Each number is 500 + 25 x the weight over its row's rms, rounded and kept within 0 to 999. Layers, rows and columns count from 0. Numbers have three digits each. The size before them is the row's rms in percent of the matrix's.

# layer 2 attention output (transposed), 128x160, rms 0.108, rows 76-96, columns 0-159
083:486510503501489434506480504493511501476480541541518482454511517479468498535501491513510546560497514482509485560531512517478541511499517519486488480472503492527492503486438483460492517528485461502438485467514478547529501516485537493505491492483504484464519479449488454513496467450499520509525516524497492492477502485508456538493501488480547497482476472495482528498499530484514504510536519525511492511499531472467493513526552526492490562530461459504473493506542533504528512514500493
084:483483568454539519499473515523472519481492514515529511532519487479469530462474478458454531490480460494523514487528540532519491503509504528503506514529544508494522517503530505499534532490523504481506540510428498535474491512455495483493508504536524541501538497490485453507493486527497517511522534468510494477510486499506490539475472538492505565448505540485503500507518499498557513511502442481481484482497537482561528539501515515487486497490514502480516497507495515501474510521501547
087:514538502497499484505497442524496524470470482477489505515480529458483524497507489452501480488532527490507483524485517472529504495484506510471497489498482457473481542530486577542538429458500475502470472451548490496505496497506501502539460497504506452506503536455491497492512501526529496502477485475508475477530523491529496509542507479493527506496521494546481524486511510479469495511493531535493549513499501522488509512522491499496508564544473473469482517468468525463479487551526515
086:509539491534494498519498515515507480480538494537539517497510464476503463521538500478474517499543481536518552532495546562543451516568482504428488515505526510511497499503496499498528483488512473493492550500470502494506521527534492515501492519473507473494537490471521467472483490466513493464504522528502495491456525487488511507521500495532517557503458503507499486462452516561484515497499507511477483481440522524505485522502514481471520510456492470515483505478500473503498478524514545
085:479479486485503458520496483455501492459449464488506480519505514517465504530468478514486497541528500492500512567504527549478533515498469457478503469547532476483540471490518487486499488494493554480491499497450471540481523548523493489509501528462510483499558523501506514530506486469457527511496502505448449502494488502510532512494510498495478475468488501482460548508477489516498461473478474491487493477490513507515497541530519477524480498524470523490463506510496501457496471491428482
083:535509488466483486501484554498511515484508477517470451504519499533524519511543497526516497521502505516524476481470516514514534512509553535509502469563517494563487521478463487505492507486436539510509498502494485487473513501520513459511500463495498534521465492468519468496493514537492466555540516549504529502488477535490478505498518550458464527474524465468483496474491483471525491521499513452502533475479473535529495533510479457523452482523545486502501525496524528506489491497503504
085:565513493461446514504523500520525514482501515541542563525482487515494533539471497482500470497542514528504502511470503524452496535532509496558529509493470535475532499509462512500524495504498528533477524509457479465526531558499466483485506529486532485471505435513500520509503482484535488546462445516514520528522491463519504504486490471505522476529503499478518502465481499519492490481492509482483494520476482489490473516485485529496550509543496484518525496535497535498492542512488529
083:517571525489555521471503490501519502487465495522540472467527468492511525496489480490501474477469481487458456458522499485498473521502493487464508508506485457504475539527481514525472490486518442489516494475467505500477480491461507515495516469522505501475471529455471477580494488525495522501532471473443514464519495497531472473460486509474507524466453535474445534490484499521503517511526483492501458537500489516497469472476453501465507493497504505506527491497491506484478472521480511
091:535500486497505487540535509518461530482502482484502449470484482536458478465541520547495526488495500526494511470476506496531521535511495529466487519508497559491483500504478486502533533516480529490563513504497462497514517484520530489496486491507451505516473491488533483523528498501495485478479522525536502497532515506535475524503496480503476522539515509506551489528525515455503528496514483486462464480533544492470435511515543525480485556490529550494524532515513472523533523483466467
085:491521481507495432501489477547503506495517481480529555524446489491549515510468469513496466477527529494482495476492503478551529516525488532477555480496507481489498491567558483538512526489460516499530541486500499488481453505515528516463501495515498500504493458484486492501514498499499524529497478519518480524456502460453510454497501530513482491506473483485481485510495490527508500519508515524523510544506482505526444479545541474479492540493516523496485512466471495472476499461550482
093:522510543514497485509514520499491471493493510473486534534498501497507527466478467484531518558460503463536488516476479479525534494476542511530535466506504544506507485489462477524490466506475474523471527480531504524512503492480547527534467519493528535463475520494495473525504460519565508468516484430516521521518550512459521539514527494491515467553498494488469470498462506521538496498499549499514489499530540499493487466494549478485495466494480507514497529518494524520529501488485486
091:457491531506495493487488534487489498492478512495483507528539514539480478511429497515516474498525501500499495547529497526508506507503531505480528455540525518542476457551491471509498509531454521537512519522480476490497510481507545482473477542474534531486568497502466505500516468482518498541465503505455483476496509499474504530490463533521491511516504485483498501490495540536500527544489507487509530509468490505505510506481519459490498473510487482514483488569499461444487443488446497
086:479517499505456478498502495506538471500477517510456525510463520527489442452468514468458475486447492515501483502507523444529518491502497520518466462480492494527469533506541498542494456517508491501503529524515464490504486492476511538487478529499467438511521495535472497505506459525470494497485444473491480516503541503495461516543457483489471468491517514496438489511493519504538512471494490488516466535544507504522488546497506512486511512472479515510508498539519531495548479503502541
086:511482514539499478526488467509510532526528514508510475539507520517512487496441502535503468488448513484469506497477526446485456481493507512504517511504478483513518516531569499502482458464507501510506431523519514457517496509456493525557521478507513517461461520484520483476504506528517464527523448494519471553500492511456562500478508515475453506524496541479503530493488506517474522538485507465489451484492468466495523523483495521518508504501525515492515512522463499495471499484521481
084:527509495554541505479519455518482485505478499504543531533468508490495495483527507451469521492470518522510516510554506488502485524516481463502507479460454504471549469498511485491495494510523535514531480486491502467501469504528543496490485503501551490493545527465491530491464474449474491502476488486530535504507504498497517480513516539503535521459540498510571511516500482479480496501482546525461526478546559521455533494504506493493496506517473508519482474513511540508484526459534470
088:545458514473500469490492495447518486466500476485490497466512511531441494466507468482465552534488468501527530480511483507491497470512527497460509471539507502488507479549533501482486505495472522499451484494514473514481503532493507532541500508448499532521520494482486460504484477495495508497497514535495437508474520513456542553516490482556497533529479531548506502519488519518497492479496507464473441538511491462496493507509480489496464475491516526491465484490518493511474503501451546
084:509510469540443484543510514488546465487493489470480487499473530510530485512512536512501519537505531522527549504452502495509455533509510454511505526473484468487468494521537521523495463487450515549506528488529493483477473540501481498484504526498524490510497499532525499487495466542519483493510502497529486483487466450476491519541514479531532466510519486525508524502491511498449499513464513502454502480525535494530499466532537467494530526475491545486470546455490501508516464454497512
082:491496465520483518509527542519487446490494570495504451473454505485515501507502457488494504489541524503491496489521520528465511512543468527505495487477509495500496478499509480493537510502484439524555538507502513507453454476536493488487523509488498472498514472526536519482517511501530494489498526458544510516485493450465493499486484500529515477501538491540520482491451508471508442513520492514469550484489517503529475504528546576495507547494485490491530520485498533523516513495518484
079:490533492472514529510495478545501520529480447526524462508489498482493507525506504472506538500501500530534541488539481504451479451549493489526481461540484466510489495468483473486499529483513485520464534531499487512500472522500534509482490507493473468502475505548502525520484524517484476493505507466505506520489539446469513503492464489519481505478486509489488502436536494476526475575497533481488537472482504511490539508476505435488505535505513490498495474524463495493567512529512535
093:525513499514572485518495530490543477496489480511487490480481473522514499495466547523453498517514460529541509514530520535499502532456506497506491511539520540524493506502520491513493496538493459527469533510459451494496505491496493454486465525476517497457506480530504499500550506473498514448493499457510503482512509503518513481473460495505480465535454482471494506500491501482522498523478514516566540506522518524474494446519515554505520496513508493490462487535465498487521445450496506
090:507476474462518484501512509490461506482490532509506508450511515541527491510476470529512517480500481529491495499466494476496480501506536512496501477523471490546487546499538514526542474549454541534480470508505476474472496466519505486451475489462518508459525513524510546481428498543536452497515500497477479464535528454522485490553445491523519466512524469490516490502444485524502502533498490507494507501454501491547534520477489481482490527489496480481468479511509512521500516477511500
# layer 2 attention value, 128x160, rms 0.117, rows 77-96, columns 0-159
082:473466442507498497498457534516506467497533455508468511483532486494470501496491510539467494508525508511477482492485519506517516510519503490481468530520457466502502463515502485448498493485527505480559507523504528465450495524543453471489492507498528509496503484471478477517487478491496544500500567487537483521460533518466483501504461475479469519474487538546461478499499488536520545455482524494545528484513502492473487502487495476512558473507464472552514477494490502504484462518502502
087:520467554504511525459517497483503540480464473523491456514521468514539555503483487490473461500466484498513521493510492519483505500481503490523493493547510566525497536472508507478480490505505465524490492491510515509497526490506507425502490523539471472479477506499458457464517460493522498459484487537543444490497450519477473510525497492448443486486507504490483478485498489508486476504480456483493491492448457471462498511519512490470511502485486524495513482522487490486551537504474475
086:465456494448498539519505510496522499508516485525510497499521558506499502519501553527515497473532473499481515512559492490506443471544513526521476493482534510511502506514530477515478509548529512421537475480486460471482479507521513459534506510492513497515469436514511525469516511495483482579481517497485482520538488463469532502508496522501482498476497500485474561491473499504508517503498494491469552498480538506505505502486517471490498469527459491454504491462489484501467496500512497
087:484530482469505511518523535459495510517538496507516487509445504554438495491512529491487494485481544491479506515464514476479534500478500523499510458500495541473482478466525499474496479517480497528450498522489457479509496544490458498505481517526521472493524486524498507516483484520484584530497514516483456479460473520461490488530514484475497477499527505553479476491528526484503517504469455506495534463493502512480520487480515439498519528469460486474523520498459448517495508468512528
081:493494492512497528521509512501516519506545453477537511503493457516481464482477470521500463525493534467492532461492507515531500507548490507494486502503445463491500487504465490521461509437509481553517472475495505462494503508480502512511522488493459523519466526497533531511501487480517483470522466495501519550481533543490522537458498524522507514476501467527498534495478483503509515554496515516534508526520498516508518488418527485469534564507556515461485508515512468509504492515492473
090:498520475482514501515498457472478518518502463515486472480504519462535539503519477552521494493556497502499513494489455471481497477511495541496507534487495533517532453504487517482476504568484473522562429477502463518484499480480562530531485549555519501482524499479448551498513500510532500517493510534490506509502519477491547507509493474508512500532483476535487481488522512493498491449510508509489483480538489515500526490503485508475473468503492495474482485495500507463485568497509466
087:485493483539512478501531503487524551505480508491477493507512492489518429505502520494507483532510450517465490458465488501536517529494500475527506536512471522510497483518473471485506516495507498477546515514550483471485470517467516475509502472511496506539496505491526507466535473534537483492495510535549491477529491494495460487522517524496478487494564554577517458513513483476495479495502543467478526475472519462519472541517465469515500501511476487505467493497539496504518433512469499
093:497477462464490510489517517492481475511456515493500541487516480481480481543498481470525480487488504503524518465496510519490545490494495502525527483492484449522483482488482567547472505500491530550518510505484488481506518512492456498499497496473508515546492460547515536515505572515474496526490498513463484430516537476490519539480461523507509548469499494471499476493511484533515465499553547509538499518465487492476507518506440521497514459519522499486508539452515507519473502496503480
091:510478512473518510493494526510513502495483496512489537506534520466518502516496525499460490513479465502475507532489528543510492467487510548501535512450517538521523510495523496495495474475541470503545496455475494458509484503552540459506479503510499475459554524502521561478516502531450488502501497514452529475497489493540503561479488495516505519546480542483503513496511480514497527555513491491518530466485508520513537536508471482516534480480492478512489431511497452477510521523502535
091:471486516497505503499495485511507512501526495539507517460456510495495511530519470515425465515484522459528475539493512477448474502496481491502524497483517512491473508527482426489496518512486483444494491516527537514506489484517510509468508486461436469492488537486510513489528478515533512453501473504487508498499527537531493499479493464541475528506522449493504457490504477465546431489492501499481473497498533517462527517465500497554486545522470524529496519496516506527482536532492504
093:482513480456499536512517527472513491507571471533492510532470518489483492442531526438532494449506542493488563556506487474531535518504540480469505482493522551484493488521477509485493488482501462479508488493459503515522490491507485497534502446527475481505552492491478533502513503525553515496484497510467518471486512521508489543510499542528523497485543493509477515509510507504509526485508508481507507488478492502514565485474526471513467509488472517515521532511492553496505466522530522
088:535543480483519469501489476471498520500487476546485508482456469506519498551515522489451501486480479444544519518530459497499503466517497471530510548496537511482521491479465480533502511470521526534497551519500514513476492525509502502522497509506499457474502520494528479483530471493472489449491496491490517420480488515512462502480508486502448492497509524531477485498464470510522505502485524505511465467495493485507500510503557519549491441497482497500524499525473545431487497530497517
093:459482513518526481516459530521512488541488508477485489505543505483509504476495531516523495479553452459524505494473467482477504494514500528503459487457482546482537505479502483470500481456538493538466535537462487521455507522531474491504503483505488475506490542520511484532483502431535499460496502501504515536518518527462524455495507486521509460503547504512496492458498521477473496505484535538503511469533503463509491497505471507537460526465480445490515499482546466501496496530521499
094:491526498495484500524483484505500485468486531508478488472542457471474499473466492512519522448488496539569510533535480516491469546476470515502487531453519483526499469495538519471479530470495459497457492489491500526500523475518507493499499479507512496466467427473441541485513504449461496524473516438506499520491505521475468491489497467464495512487472499522486488502482501508514473515529481495496459446474460506500543508522479501512490496524513533485511499512450484499546504480494524
087:483484512484455516505462513518501496502522491514505500524465482492471453519484497540526532487502520477507470498521518503460561521543519518497523470551508513447526494487531457495461544524529509499499484549514509494518493535515472505464514527509525520496510544538508488527508506496505558533493513559490492494503487538485525490495500474427503531498538529453473483489521516530529545480512530479472505523518509535465494511451516504508500518484461495493527487469490523479488503506469535
085:488486511486493507508455484504526512469499518520539497494495511512553501526495499523459445460522498479520540506511487493475491482494509515493491444489520541525507508467512519465485450513488474523487495508517516522505514531523524494514482506534484531506482478532491540495516506524485493507490536486513476520523483486557499477524516415477544465513511462429465539482479463506505490502495464502488487504488519549530479448520535509524502521536517501448547476502510504474489513516473462
084:516482518471509475503485498516487516538484497495500512541544530476492520537550473490478522517491508498480495505552523542500484493458500495520531510486527480501485492482490511460453477513461477485507495478469551469491451476490472542489494493531518517532452464509502491495536465522468502461506529528507529490515520459534504481494506520484508516498476468440531509500492458477496470522550456492517511473518542484503499463532541469459496484537529470487488493536496515557489517520508520
077:516543507495496497494480527472519510504510496525484508491460513448530489507545500532497489480503488512479472516508498486523497544502568516479489558508493476504479483499517501507443516492517531477481481464486459532500487506508504489480444510538486534489458468494522458497508495506541462464520516467540499531507487447503531529442505550441546477495503508526519548513492480501507505441512494503488467503465470494492479472532508483513516541500483514462486467486494496495521512499459489
092:511527486517535473505495521502485507513509476493534513475527512494580528492496519495532503509546483518445515497502521481499506506469493526520509509463505494505488472499537491483454479553457565492474511470472489481517536512524500549478553524474489485517502484532476483496510494549555513504526469496474524483499511482558483529507487489474495469469550516457504493513465497516523483478473517469509488508476552480529522531521523492531483474481491482540499539488502472513484486548505481
084:485512529508470544473504504540519535569501515520490512519493498442498490479540522491540493467476495492539550531528468494500506533518468498496493506527530501487545487482479524500505449433521494543521503461533474487507544492527480463517494506520484479496501510483504467516508468487552461498523519499475458510511433460557491504477501505516530518495506518485479519501468490471516500490515505496512506507481505497513558479498513504475509488501532522494544535547506493471516534500503471